config = dict(
    vocab_size=6198,
    positions='rope',
    qk_norm=False,
    attn_scale=0.125,
    init='uniform',
    init_std_qkv=0.0331,
    learning_rate=0.00804,
    warmup_steps=200,
    schedule='wsd',
    decay_fraction=1.0,
    final_lr_fraction=0.05,
    max_seq_len=1024,
    max_steps=6614,
)
Each number is 128 + 32 x the weight over its row's rms, rounded and kept within 0 to 255. Layers, rows and columns count from 0. The size above them is the row's rms in percent of the matrix's.

# layer 6 MLP down (transposed), 768x256, rms 0.0474, rows 480-579, columns 96-127
size [100  93 107  95  88 102 106 100 103  97  91 107 104 100  94  97  96 103 103 113  91  99  95 109 108  95  95 102 101  97  97  87 100 111 110  84 100  94 103 105 115 101  92  97  92  91  93  95 100  91  98 100  84  87 100 105  92  96 104  97  98  98  89 101  93  93  97  87 103  96  94  88 114 109  87 101  85  85  91  89 104  91  96 104 106 133 106 104  97 100 105 103  93 102  95  96  95 103  96 107]
[[115  88  77 126  80 106 109 112  66 148 140 160  98 117 107 122 140 187 159  96 163 131 123 115  67  90 152 138 160 160 102 126]
 [108 126 146 105 163 165 123  96  78 157 113 127  97 174 146 110 103 138  95 173 134  89  25  99 134 123 132 155 120 101 147 103]
 [157 169 145 179 152 147 124 145 133 112  87 138 160 119 105  87 113 145 144  92 173 109 200 121 130 165 158 168 139 145 146 150]
 [175 117 120 150 115 176  99 147 125 145  96  67 162 125 136 106 167 185 104  70 134  48 145 127  90 136 175 136 143 136 162 152]
 [131 122  62 147  93 139 151 178 150 178 146 127 198  56 156 143 132 117  89  72 143 141 117 125 140 168 130 139 116 110  84 156]
 [146  91 126  87 126 134 133 131  72 191 159 113 160 103 116 117 123 166 109 134 176  92 124 118 121 133 153 109 141  89 121 100]
 [196 151 155  99 140 174  98 129 171 107 131 165 129 158 137 164 114  79 156 140 135  78 141  79 164 133 102 107  84  65 123 162]
 [ 64 137  93 123 175 149 150 179  87 103 153 166 117  95 142 179 106  99 178 150 117 107 145 115  80 150  61 120 122 124  98 126]
 [156 169  74 167 157 168  99 148 124 101 123 111  92 115 199 191  55 101 114  76 185 120 114  62 148 127 119 170 110 159 103  91]
 [ 82 197 156  74  76 170  86 131 136  92  92  85 107 151 135 137 159 137  98 104 127 119 139 106 135  98 178  80 144  86 110  90]
 [167  91 129 125 152 138 127  82 111  99 124  79 120  90 156 159 109 113 154 119 158  69  74 139 179 108  97 105 143  92  96  76]
 [131 138 153 144 146 103 194 127 145 151  80 121 189 147 108 100 148 182  89 159 185 115 104  97 117 143 146  69 151  80 159 137]
 [111 116 124 120 129 125  87 188  79 124 144 156  72 126 173 163 150  96  99 145  70 151  92 152 100 143 107 119  82 111 135  77]
 [193 162 117 141 150 152  59 132 140  61 124 133 100  93 134 119 104  93 162 155 133 137 135 129 126 121  99 133 122 160  57 118]
 [ 80  92 184 105 180 155 128 151 131 148 135 146 163 113 116  99  94 118 118 113 164 119 104 143 169 143 133  92 131 126 126 112]
 [131 144  70 116 147 131 125 122 137 154 103  67  12 176 172  72 144  83  85 128  61 133 186 192 112  84 179  96  91 167 103 207]
 [ 75 183 129 120 147 133 144 123 115 109 144 109 127 114 185 118 153 165  72 107 110 145  47 114  62 113 155 148 119 100 165 137]
 [ 93  92 104 108 119 157 153  72 132  83 182 198 142 127  99 159 116  87 127 155 123  97 151 123 137 127 153 157 117 116 121 114]
 [156  97 122  67 149  95 121 145 117  66  89 123  83 111 160 148 154 171 103 113 113 158 150  99 152 115 109 143 122 115  71 175]
 [110 107 164 130 110 155 202  70  92  90 128 107 175 164 145 106 156  78  98 184 151 180 116 204 173 140 172 103 129 175 140 131]
 [146 100 107  71 167  82 102 161 124 123 143  65 130 100 142 174  88 101 137 187 117 125  99 118 163 109 116  93 135 151 157 138]
 [142 130 127  41 161 181 191 113 152 171 134 171 101 130 117 140  89 140 104 101  75 141 117 162  84 158 125  93 117 163 157 130]
 [ 93  70 134 109 213 117 149  76 105 167 116 122 141  76 137  90 185 186 152 110  68  74 104 148 132 108 131 144 144  95 167 184]
 [161 120 126 125 140  76 143 137 179  70  91 121 127 115  89 103  78 124  94 118 132 186 137 162 103 145 113 119  89 109  92 136]
 [154 125 116 118 135 147 146 184 119 116 193 106 117 135 167 104 162 122 127 142 130 144 108 141 136 167 143 165  78 124 101 142]
 [141 113  76  74 141 153  71 180 113 151 127 131 136 102 144 130 137 110 105  85 111 134 123 100  99 159 142 130 114 188 136 102]
 [145 174 206 171 134 170 109 139 105  90  65 184 134 105 113 161 105 131 173 115 156 140 101  73 167 149 103 124 130  67 117 131]
 [123 114 107 156 127 140 186 111 160 141 142 176 157 126 152  73 138 139 127 130 168 142 105 129 115  94 152 117 143  98 131 120]
 [148 130 134 130 140 168 180 221 177 162 130 126 114 216 117 177 132 113 124 119 134  92 167 140  93 120 162 158 135  93 165 143]
 [136 118 140 152 114 177 132 126 143 197 121 117 124 101 108  79 146 161 112 140 141 141 165  86 114 100  85 137 144 134 180 120]
 [118 157  62 154 128 154 153 127 162  57 201  99  79  81 109  89 190 134  69 171 174 155 142 123 136 135  88 189  80 158  93 131]
 [159 136  76 130  99 141 159 110 122 102 167 141 231 138 126 202 130 130 197  87  84  77 179 186 107  95 108  84 142 140 121 106]
 [107 123 141 129 111  94 166 116 115 157  77 145  77 122 153  40 105  53 126 111 112 154 114  87 158 173 111 183 136 120 114 133]
 [118 163  87 176 108  95 150 135 145 142 187 119 122 139  69 105 146 161  88 133 112 112 183 159 155 111 111 122 110 218 133 120]
 [166 149 137  98 173 123 105 120 141 148 181 114 181 100 109 200 107 126 121 110 134 180 117 134 115 133 127 132 129 102 129 156]
 [127 109 137 138 162  85 115  98  77 143 129 139  58  93 123 155 110 174 113 105 112 110  92 160 104 114 132  87  93 151 141  78]
 [111 172 168 118 132 135 111 117 121 110 119 191 111 107 126 162 146 118 109  74 134 134 102 107 140 118  99 143 180 111 139 146]
 [ 82 180 107 134  97 144 120  87  73 158 111 151 115  96 129 132 173 166 114 173 116 179 156 157 115 191 117 146  94 144 121  63]
 [166 142 124 133 144  72 128 108 150 163 163 106 102 154 136  55 153 106  75 118  54 168 131 116 123 144 161 106 169 160 145  68]
 [118 117 129 141 106 122 128 139 116 110  44 114 120 138 128  84 129 110 125  71 143 134 141 162 107 108 103  84 114 164 125 118]
 [136 164 107  84 154  61  91 123 172 147 123 159 129 129 108  96 148 149  88 118 138 138 148 147 107 145 107 132 149  86 145 112]
 [ 96 169 146 107 107 103 161 150 104 130 105 128 131 177  99  99  97 127 155 107 105 134  77 145 150 120 103 121  54 124 152 155]
 [157  85 151  60 127 136 181 109 138 129  85 162 159  97  46 117  88 102 150 158 154 124 162 152  80 103 115 113 171 140 146 140]
 [ 94 165  47 131 153 100 128 113  90 108 124  77 132 148 149  74 126  89 116 121 169 123 160 101 121 110  56 136 129 126  85 124]
 [152 177 160 132 126 179 118 160 181  71 101 116 129 163 151  84  67 123 104 117 101  78 118 143 124 118 176 191 128 161 194 135]
 [108  84 109 208 129  86  87 164 125 113 161 102 153 141 124 155 154  90 147 172 132 137 117 124 117 125  97 130 131 148 161  94]
 [156  91 106 118  99 139 151 110 113 137 141  98 133 130 131 119 149 138 152 139 139 121 139 112 101 165 145 106 179  94 118 130]
 [150 153 139 142 129 154 174 116 180 194 159 125 107 183 143 172 153 136 143 145  55 137 105 140  86 180 100 150 141  78 110 201]
 [134  90 127  88 191 123 138 103 179 137  82 171 102  91 136 166  83  93 171 114 162  96 146  96 110 127 131 124 102 151  84 144]
 [140  98 146  34 124  78  98 178  92 165 150 124  40 149 159 142 103 161  94 130 106 107 135  71 132 125 205 106  97 110 116 157]
 [107 114  99 120 178  90 189 118 135  98 170 155 122 135  99  97  75  86 122  98 135 133 158 175 145  82  87 144  92  67 132 101]
 [125 115 109 189 163 100 110  49  82 175 131 182  97  78 126 127 152 142 197 151  86 101  99 149  74 117 130 101 115 106 149 109]
 [ 97 117 107 141 178 112 124 144 111 118 169 137 105 159 105 104 110 140 117 142 162 112 118 117 106 145 151 128 202 125  73 128]
 [117 150 132 167 135 157 130  80  84 165 108 216 111 118 126 102 123 124 120 114 126 169 147 103  91 125 118 159 188 135 177 110]
 [201 102 134 151 219  68 119 140  99 104  92 132 146 111 168 104  95 135 104  89  94 139  70 102 161 130 130 122 180  95 153 134]
 [121 180 135 180 218 172  93 118 164  98 127  76 104 158 166 145 115 162  98  94 179 123  57 145 120 141 169 173 143 126 149 105]
 [201  72 127 233 129  77 149 144 164 137 101  63 128 170  92 176  92 145 145 100 113 111 146 157 150 147  94 173 165 169 131 152]
 [ 99 111  39  97  70  61 132 133 119 155 103 165  83 123 159  63  96 112 133 109  69 152 111 120 114  97 102 139 142 180 122 157]
 [141 172 150 150 125 164  98 121 163 183 126 130 133 110 111 185 111 219 110 110 107 133 109 128 150 128 218 128 139 104 106  93]
 [ 48 125  72 139 170 172 118 145 114 109  72 113 154 110 126 164 110 109 137  72 140 190  92 136  97 171 172 133 117 150  85 187]
 [139 116  98 146 132  95  91  93 107 127 128 112 106  94 116 167 136 160 107  78 119  62 174 128 142 150 123 142 116 131 138 114]
 [163 124  94 122 160 119 147 107 181 186  76 103 149 131 124 175 105 104 136 152 151 108 110  94 103 125 109 123 142 117 106 132]
 [143 175  80 137  64  85 149 157 105 141 119  88 185 107 137 133 100 135 201 118 141 106 179 148 146 113 144  92 143 139  66 139]
 [137 145  84 123 141 121  82 111 125 110  75 133  98 143 146 104  70  88 114  90 175 131 154 114 162 120 176  57 109 108  98  71]
 [152 139 126 136 124 159 105 125  78 139 132 106  57  95 117 199 153 152  98 170 140  80 154 138 121 148  90 128 145 125 156 147]
 [150 131 140 189 134 167  80 104 167 138 109  68 139 106 144 157 176 113  94  98 137 151 115 108  76 101 124 132  79 148 145 125]
 [155  98 145 100 174 152 129 131 111  77  93 144 149 102 153 190 138 146 140  66 159 127 119  79 154 176 118 153 117 153 148 163]
 [102 129  57  84  67 152 129 103  96 147 114 103 136 124  68 187 180 123  77 108  86 122 123  79 124 166  86 127 114  80 109 112]
 [136 132 102 150 131  98 143 166  78  97 116 130 111  66 117 144 128  78  88  86  90 149  69 187 113  78 186 165  36 152 152 151]
 [124 147  94 124 137 138 121 117 120 120 125 157 177 123  64 154 105 128 158 184 125 114 159 134 189 136 135  99 145 129 135 219]
 [143 146  77 114 108 128  86 191 115 125  96 120  92 140 124 135 103 102 114 136  68 155  75 168 104  78 127 125 165 104 127 103]
 [140  95 159 165 131 140 120 154 173 102 122 158 107  73  99  67 143 111 149 152 114 139 155  95 123  65  94  89 167 124 132 118]
 [152 206  82 157 143 164 143 104 163 113 161  65 107  74 156 160  99 160  54 104 144 162 181 116 108 132 128 147 107 106 152 155]
 [173 239 110 187 120 218  83 135 122 183 173 115  95 101 156 114 109 138 119 138 122 130 147 162 107 180 124 143 157 154 146 188]
 [168 147 116 212 165 148 153  86 135 132 104  82 107 163 127 170 112  89 100 141 171  88 140 119 183 145 122 124 151  92 139 186]
 [185 140 157 152 117 180 109 143 171 134 131 199 130 109  94 156 202  88 144 120 122 136  83 101 128 175  85 152 201 121 132  88]
 [123 195 155 179 171  83  33 154 112  94 136 105 131 125 130 105 172 145 155 116 154 117 179 129 167 159 114 169  93 122  97 152]
 [ 68 115  84 132  63 153 144 135  96  59  95 156 177  85 123 141 163 146 123 105 140 118 170 181 164 154 101  78 146 133 139 149]
 [141 142 152  94 106 183 156 126 139 140 125 175 131 190 128 157  71 113 159 138 162  82 136  83  99 139 167 131 130 135 130 109]
 [168 109  83 134 148 127 142 172 104  80 140 186 129 115 106 140 139 171 135  78 122 175 145 174 114  97 102 153 159 168 134 134]
 [101 155 135 112 146 179 104  88 132 139 134 131 127 120 135 178 172 153 139 113 136  88 160 103 172 117  97   4 177 103  88 122]
 [118 126 107 163 127 132  83 164 123 119 149 122  96 121 113 171 154 166 151 166 122  35 159 131 141  98  68 200 111  61  79 105]
 [137  86 177 173  86 131 140 130 101 160 212 190  80 145 155 118 120 124 147  71 119  91  82 133 125 137 165  92 114  63 143  90]
 [127 103 153 125 168 172 105 151 109 103 106 149 137  92  97 116 110  76 120 115 116  92 138  67 139 131 106 138 162 166 148  92]
 [150 134 156 152 100 167  68 163 123  89  42  95 144 141 141 135  80 120 107 159 106 139 133 106 134 131  87 173 121 160 154 144]
 [107 114 199 113 116 106 103 167 140 145  87 143 170  87  96 113 128 149 157 115 110 124 128 129 147 130 174 185 107 150 134 116]
 [ 90  95 166 101 106 168 130  77 151 152  81 111 168 206 124  88 172 121 140 144 163 148 155  75 111 134 163  85 136 198  81 113]
 [170 143 116 131 122 121 152 129 124 126 151 119 102 133 123 201 176 114  94 136 138  95 167 114 208 117 115 129 141 130 118  96]
 [108 105 115 110 190 200  80 166 184 115 163 147  76 120 152 162 150 109 134 117  97 114 116 175 113 103 149  36 173 110 116 129]
 [139 119 108 135 146 109  91  93  59 123  87 147 142 183 107  95 128 161 103 135  88  81 127 117 194 162 173  47 118 126 192 160]
 [ 93 110 117 158 117 125 126 137 177 100  94 151  82 147  90 179 133  80 162 107 133 124 128  93 121 133  76 100 173 140  93 177]
 [132 188 143 113 131 118  97 109 120 138 139 159 116 134 123 104 137 143 142 108  84 139 151 152 225 105 134 136 125 118 135 150]
 [102 155  95 146  98 110 172  94 123 118  99 134 147  79  76 145 194 163 165 146 184 179 136 132 173 164 127 147  88 163 131 105]
 [129 124  86 146 150 108 158 113  14 105  72 119 165 128  84 122 130 122 152 124 146 146 114  69 139 184 173 186 123  98 157 113]
 [ 80 152 132 158 109 104 148  73  85 112 161 129 193 186 130 149 128 132 131 122 170 136 159 141 130 136 139 111 120 139 144 117]
 [ 35 128  76 165 113 120 114 134 112 131 139 146  79 153 155 103 122  70  96 188 137 147 112  97 102 114 101  67 115 126 143 130]
 [137 146 102 153 102 228 154 169 123 173 112  95 154 152 138 139 132 164  88 148  97 174 144 146  46 136 158  59 168 150 120 113]
 [147 163  83 103 140 146 192 130 119  75 137 118 122 128 154 123  66  90 152 149 102 152 105 116 113 143 138 119 174 116 124 156]
 [101 108  96 100 159 189 121 126 100 117 152 143 102 128 106 136  75 112 157  80 129 117 119  78 137 144  69 108 164 108 145 148]
 [123 151 139 170 100 157 115 136 134 119 164 196 105 130 137 154 160 146 155 170  60 132 121 102 128 117  87 104  91 131  99 107]]
# layer 6 MLP up, 768x256, rms 0.0474, rows 481-580, columns 96-127
size [ 93  97  95  90  94 107  96 100  99  92 112 101  95  94  99  95 107 104 126  93 102 102 110 105  96  96 106  97  92  99  97 103 125 105  92 101 102 103 100 113  98  93 104  88  97  96  89  99  94  99  95  86  89 100 108  93  98 104  96  98 104  92 100  98  96 100  98 108 100 102  90 109 101  93  94  92  87 104  92 105  94 101 103 105 126 100  98  98 105 111  99  94 111 100  98  91 107  98 103  97]
[[116 100 144 173 101  54 133  97 138  96 102 119 188 106 133 169 123 162 126  98 101 146 124 167  96 176 154 144  81 134 136 182]
 [116  95  84 143 147 170 138 102 147  70  88 180 135 121 103 134 172 141 149 196 128  93 146 169 135 155 156 151 139 144 128 119]
 [100  72 132 175 104 150 146 124 145 168 120 101 108  95 135 135 181 140 162 110 144 127 128 180  97  98 126 124  93 142  68  95]
 [107 139 123 114 109 138 167  81 115 109  51  69  90 185 157  77 134 138 143  90 179 166 152  84 156 107 100 159  96 163 164  70]
 [ 93 109 125  65 116 144 170 138 143 146 138 110 122 127 178  98 109 144 145 146 179  77 133 119 144 177  75 145  91 140 191 182]
 [170 129  76  92 107  86 137 123  83 120 133  97 133 143  97 124 195 131 151 142 149 154 138 120 149 172 116 176 150 102 143 108]
 [144  75 112 117 120 132  77 174 144 140 102 132 147 121 161 131 124  99 110 180  68 118 110 114 149  90 216 150 140  97 156 106]
 [ 94  80 103 138 136 102 106  81 130 143 110  57 117 100 211 134 122 167  93 111 101 131 120  36 128  79 160 166 130 135 125  59]
 [142 119 126 136 118  89 146 162 165 149 137 116 178 141 174 156 174 100 133 172 126  57 133 105 175 132 137 136 185 159 150 156]
 [139 172 100 118 140 106  96 160 124 126  98  86 129 146 164 106 140 154 115 140 126 171  95 230 153 123 142 162  97 137 134 123]
 [107 139 149 167 120 128 146 133 113 107  52  98 184 170 170  89 140 143 133 159 132 122  91 109 171 121 105 146 179 128 121 108]
 [145 110 144 170  92 137 105 163 102  76 114 162 158 131 130  96 160 114  96 133 107 153  91 123 141 124 103 167 138  97 147 127]
 [125 178  88 150  96 112  89  93 119 146 162  99 153 125 133  88 135 118  94  72 159 145 151 128  89 137  96 124 212 204 101 148]
 [ 90  91 117 131 172 188  63 172  89  80 151  85  42  69 182 123 143 160 135 120 108 128 130 138  99 126 139 100 128 157 124 131]
 [113 126 174 134 199 150 165  97 106  86 158 199 122 146 100 135  97  92 169 163 117 157  68 108  85 139  93 104 160 139 158 113]
 [166 176 152 181 132 147  82 141  84 132 141 128 154 141  80  65 139  32 186 182 100 151 140 126 131 110  89 139 178 118 140 161]
 [191 164 161 100  95 140  77 144 145 171  92 104 176 165 161  58 143  87 155  89  87 102 168 148 133  53 115 120 154 138 130 150]
 [177 123 182 127 175 152 128 106 151 169  92 170  84 156 128 203 123 119 153 123 159 141 118 139 199 141  53 153  67 101 112 134]
 [122 176 168 166 138 131  64  96 146 142 134 143 130 176 159 154 171 115 180 155 175 132 141 193 168 196 134 163 161 136 113  94]
 [ 76 103 154  93 165 169 113  98 104 124 108 133 127 146  96 194 140 111 168 166  64  96 197 164 113 143 117  80 151 118  87 164]
 [124 124 161 141  82 125  97 174 157 150 160 139  77 139 131 147 168 136 158  89 118 171 121 166 102 134 107 129 130 139 130 141]
 [110 102 159 138 156 176 122 134 129 162 125 113 136 163 162 157 170 138 129 135 202 156 126 123 170  91 148 109 145 152 119  69]
 [135 134 130  87 123 107 136 151  88 163 122 145  61 150 106 155 150 146 164 172 146 203 121 120 127 161 120 143 125 130  70  83]
 [171 156 106  99 132 169 160 207  86 160  99 200  80 104 152 190 122 125 157  67 149 125 102 110 141 152 119 171 114  82 148 116]
 [ 54 109 223 117 132 138  92  66 116 132 115 139 140 143 114 130 108 115 155 138 106 157  84 169 108 144 116 158 139  49 131  96]
 [142 133 135 125  59 183 134 132 109 181 103 106 102 134  91 148 165  90 128 138 113 107  81 154 135  97 130 105 135 124  72 101]
 [ 82  44 145 174 174 137 190 138 199  81  86 100 120 142 171 138 117 199 113 170 161 100 121 127  84  82 113  97 139 179  90 124]
 [103 116 134 122 115 141 152 241 168 143 131  90 151 145 212 128 103 116 171 135  87 118 111 147 131 144 132  84  88 141 126 152]
 [128 180  82 125  65 122  86 122  57 134 100 107  79 175  77 159 167  93 121 106 152 178  87 182 179 147 148 194 132 180 134 186]
 [164 101 122 128 102  98 152 113  77 157 133 107 109 112 141 149 115 142 123 122  95 128 144 145  98 110 138 115 195 159 127 147]
 [144 115 157 101 144  95 112  94 135 122 181  85 137 120 171 142  80  85 168 158 179 168 132  87 128  77 133 120 137 125 106 133]
 [ 80 192 137 126 154 102 115 123 116 148 165  81 132 157  98 104 130 160 113 112  79 150  93 124 100 144 128 108 176 126 142 185]
 [122  54 132  72  98 126 141 121 108 127 118  59 143 129 164  75 111 113 168 138 122  80 100 144 157 110 119 175 116 128 101 142]
 [118 128 123 131 101 124 106 128 125 110 120  90 100 148 126 183 101  62 114 113 154 189 143 129 124 119 180 157 140 167 126 109]
 [ 78  95 126 126 115 147 135 112 137 146 120  72 130 136 146 118  95  85 108 173 124 110 129 165 222 121  67 147 132 151 156 106]
 [108 122 104 128 166 158 132 113 100 136 134 104 112  88 127 198 116 108 103 142 136  89 113 105 141 154  75  92 163 153 131 121]
 [ 77 156 168  87 140 107 128 103 155 130  53 115 114  92 107 172 153 115 135 101 156 177 135  65  51 106 187 126 126 135 172 146]
 [134  75 141 147 111 144  82 129 188 101 122  93 107 109 159 152  53  93 140 140 177 205 130 113 158  82 131  97 148  79  89 142]
 [145 106  57 133  84  72  76 120 137 116 116 129 137 137 174 111 101 161 125 123 110 177 142 148  86 126 124 134 171 147 184 169]
 [159 147 116 114 168 155 136 129 105  85 103  76  94 146 117 116 154  89 147 161 128 185 150 174 143  76 147 124 200  82 138  95]
 [169 171 145 168  96 127  98 229 155 168 154 144 137 181 136  97 178 158 191 175 148 111  71 157  35 140 123 120 186 116 166 102]
 [123 197 141 159 107  89  72  73 147 168 108  90 132 106 117  91 142 154  80  90  89 120 138  48  58 119 110 123 186 137 121 131]
 [149 135 127  68  87 106 159 136 135 127  91  85 170 161 145 135  74 142 121 180 148 115 148  81  98  94 106 157 152 131  92 118]
 [142 101  95 161 131  90  99 141 137  98 131 152 136  67 161 155 139 121 126 115 146 175 156 175 163 123  99 143 189 144 152 150]
 [ 84 138 160 107 141 151 141 112 147 147 109 104 160  95 161 139 114 181  90 100  81 163  81 159 103 151  87 113 128 121 116 160]
 [ 70  96 121 116 145  87 146 106 190  97 101  81 120 128 145  99  88  93 154 137 226 120 171  78 136  99 166  76 117 106 158 143]
 [168 122  73 187 141  75  89 143 179 142 167 132 161 136 123 146 115 117 104 129 135 120 161 111 172  95 147 156 170 115  90 117]
 [138 135 114 115 115  98 115 147 101 154 128 147 108  99 163 115 142  94 149  60 153 173 126 168 109 148  69  89  98 189 119 142]
 [164 106 156 109 129 168 119 144 147 137  97  58 168 131  67 133 161  59 171 138  97 120 131 127 101 158 140 188 145  97 139 113]
 [168 128 136 129  53 125 121 135 126 117 118 189 164  73 173 163  80 145 123  82 110  70 148  91 137  81 134 134 126 122  90 173]
 [153 197 158 146 103  86 159 172 133 153 128  78 122 195 166 159  82 129  88  86 135 146 130  95 152 115 158 114 156 135 161 102]
 [187 166 113 142 123 131 181 179 137 118 177 163  88 143  89 110 153  88 128 102  75  95 142 105  84 137 146 126 127 118  90 109]
 [116 116 117  96 123 128 142  96 133  84 166  89  91 115 104 155 107 143 168 172 144 153 179 175 152 121  95 161 120 131 124 114]
 [122 135 137 123 103 115 143 120  99 114 150 186 117 154  87 133 162 147 143 145 187 162 123 109 138 163 139 176 149 155 151 165]
 [127 130 108 169 126  76 127 119 138  49 109 139 163 104  86  90 131 115 140 105 174  80 175  80 113  83 172 119  85 185 136 140]
 [186 107 110 168  93 126 121  68 122 162 107  84 119 120 159 104 194 129 132  93 105 183 109  88 130 169  63  76 156 159 103 125]
 [134 102  86  99 107 137 121  80 147 135 123 146  94  83 103 141 102 110 133 118 147 180 113 159 121 125  79 104 119  96 127 143]
 [155 148 201 116 134 213 164 130 120 113  89 120 157 169 107 138  99  88 128  99 107 129  96 159 100 131 109 141  98 123 169 124]
 [163 105 166  86 124 105 123 162 137  96  93 100 113 134 122 179 143 138  84 154  68  64 115 124 145 155 158 120 118  91 138 113]
 [124 125 113 165 142  94 133 125 130 153 110 110 170 130 170 114 112 174  83 109 140 165 130 170 103 113 101 147 153 121 146 138]
 [122  59  93 139 112 167 153 130 121 124 167 121 135 128 159 106 169 165 157 100 124  55 145 174 119 153 127 160 112 150 123 197]
 [222 138 144 145 134  93 124 112  87  94  86  98 183 100 124 165  89  79 136 103 162 180 145 194 147 162 180 133 125 137 129 115]
 [137 139 124 142  85 138 187  79  97 127 137 152 168 167 171 118  95 138 123 117 145 156 188 159 129  65 153 168 125 168 128 120]
 [123 157 164  94  97 130 126  95  87 121  84 170 204 142 121 197 133 178 164 132 136 104 172 107 162 138 119 148 141 138 138 160]
 [ 75 128 112 162 104 166 143 163 123 175 143 133  78 159 126 118 107 102 140 129 116 130 109 147 118 101 175 104 139 166 124  80]
 [124 136 117 147 108  90  47 113 132 111 131  89 170 175 131  99  68 148 161 147 132 136 102 179 137 170 130 141 100  74 115  96]
 [129 125 204 166 166 131 138 117 166 191 109 167 120 183 170 133 156  95 122 110 102 151 118 183 152 118 133 180 157 136  96 151]
 [156  71 120 201 122 181 110 156 105 146 155 105 115 131 147 105 115 146 123 116 164 179 137 139 172 150 142 196 134 157 150 133]
 [128  99 104 125 164 164  64 210 140 137  83 180 168 107 160 157 102 125 115 152 102 108 100 191 168 135  99  93 145 106 123 124]
 [154 134 100 179 166 102 114  98 163 146 109 132 102 161 165 115 143 139 131  67  98 115 189  98 164 134 181 123 118 186 121 160]
 [ 44 112 115 155 157 116  93  86 150  87  97  79  63 122 137 150 186 138 118 115 205 135 118 103 138 182 187  59 158 139 181 161]
 [125  49 161 160 156 162 141 119 153 165 135 169 118 106 173 143 127 102 166 108  77 178  94 151 162 123 136 149 112 132 105 129]
 [ 81 111 156  73 102 101 117 156 155  99 115 123 132 140 187 138  92 171 137 123  56 192  96 139 145 140 133 182 145 128 123 117]
 [122 100 128 106 131 107 109 131 127 112 114 114 127 111 111 159 129  77 163 115 121  73 141 133  69 119 119 132 159 218  75  73]
 [156 183 160 126 115 120 111 134  86 120 134 100 111 145 110 118 165 148 145 155  83 139 102 111 100  96 136 139 169 114 104 157]
 [ 78 148 125 171 147 116 128 156 145 131 106  76 114 191 162 109 164  98 166 124 103 179 155  78 140 130 139  70 129 173 116 153]
 [143 136 187 102 161 124  85 109 165  91 102 145  90 102 132  70 119 152 129 190  84 140 114 180 156 170 108 122 133 166  74  74]
 [159  96 167 115 144 104 144 143 161 115  99 136 115 126 101  65 139  98 138 153 105  69  98 147 158 125 148 125 115 139 192 148]
 [ 99  90 153 137 129 127 127 132 129 139 113 114 133 109 138 157  95 120 181 142 161 153 143 123 145 162 190 127 141 111  85 151]
 [105  98 182  51  81  67 113 101 113 141 143 118  74 158 113 165 162  69 143 160 157 105 146 155 116 103 129 137 115 154 198  73]
 [106  66 171 123 201  96 124 153 236 120 133  88 131  97 110  98 166  95 171 200 122 123 110 120 104 105 130  91 123 134  95 141]
 [ 75 148 112 171  83  44 146 158  52 155  96  83 128  98  94 114 127 185 155 129 165 146 187 115 172 147 159 106 185 115 122  88]
 [125 106  97 118 146 153  96  83 157  66 165 147 123 149 126 128  93 116 179 189  98 150 100  81  93  69 135 120 117 125 119 120]
 [121 165 145  79 119 164 111 114 158 138  99 172 114 142  97 139 123 107 132 159 177 128 130 134 160 140 121 104 188 129 168 166]
 [121 129 117 120 148 107 226 113 111 161 117 124 168 118  75 125 132 147 146 146  89 136 144 117 152 131 142 197 102 123 152 137]
 [170 115  76 105 116 179 155 106 159 114 111 125 130 120  58 147 116 117 153 116 154 158 176 196 117  80 158 136 165 147 101 171]
 [143 170 150 149 151 170 115 151 143 187 194 109 107  91 133 104 136 123 145 179 184 119 122  97 126 126 111 162 145 134 152 162]
 [107  80 163 101 105 139 105 147 143  94  95 122  91 168 101 138 164  98 121 194 181 138 166 171 121 144 205 144 155 117 126 114]
 [140 122 115 134 130 127 119 111 171  99 120 192 159 148  97 117  83 138 169 148 159 115 134 134  96 111 127 163 140 182 130 129]
 [138 171  52 132 107 107 104 160 209 136 121 118 124 156 102 152 149 141 171 156 156 108 131  99 112  81 138 149  86 149 121  72]
 [100 154 108 120 180 121 143  91 144  97 153  59 162 119  68 124 158 210 110 160 176 160 119 162 146 169 100 147 107 149 159 115]
 [156 111 160 154 162 141  87 137 160  80 148 130 146 147 164  72 126 159 171 139 157 109 131 146  87 155 169  24  92 142 128 148]
 [127 166 220 111 154  39 101  80 158 119 140 161 152  73 127 152 187 123 151 101 139 203 125 140  85 186  92  66  84 102  46 123]
 [118 153 115 173 172 118 130  98 164 105 107  86 124 191 106 181 111 140 159 156 132 152 129 118 184  90 106 112 106 121 131 146]
 [ 80 177 151 152 117  70 154 183  51 162 191 128 107 156 124 193 163 110 149 126 110 115 178 121 140  70 117 162 123  84 175 119]
 [112 143 150 132 142 146 104 141 180 137 146 119 131 115 103 165  91 153 170 106 125 168 155  91 133 142  77 154 135 101 111 116]
 [101 143 164 153 122 126 174 150 247 102 124 138 159  88 127 164 119 146 151  58  86  98  70 115 153 159 122 133 171 176 173  87]
 [198 195 131 177  79 138  94 126 145 134 188  96 133 159 138 103  64 134 144 151 134  92 121 148 121 159 132 144 114 190 121 122]
 [146 129 109 117  97 122 165 145 147 145  63 140 163 145 195 138  89 144 157  59 136 102 131 104 130 100  86  50 126 144 120 143]
 [125 104  62 123 140  73  88 123 121 140 158 124  82 154 130 146 160 158  69  98 180 139 134 145 156 165 152 145 120 153 104 205]]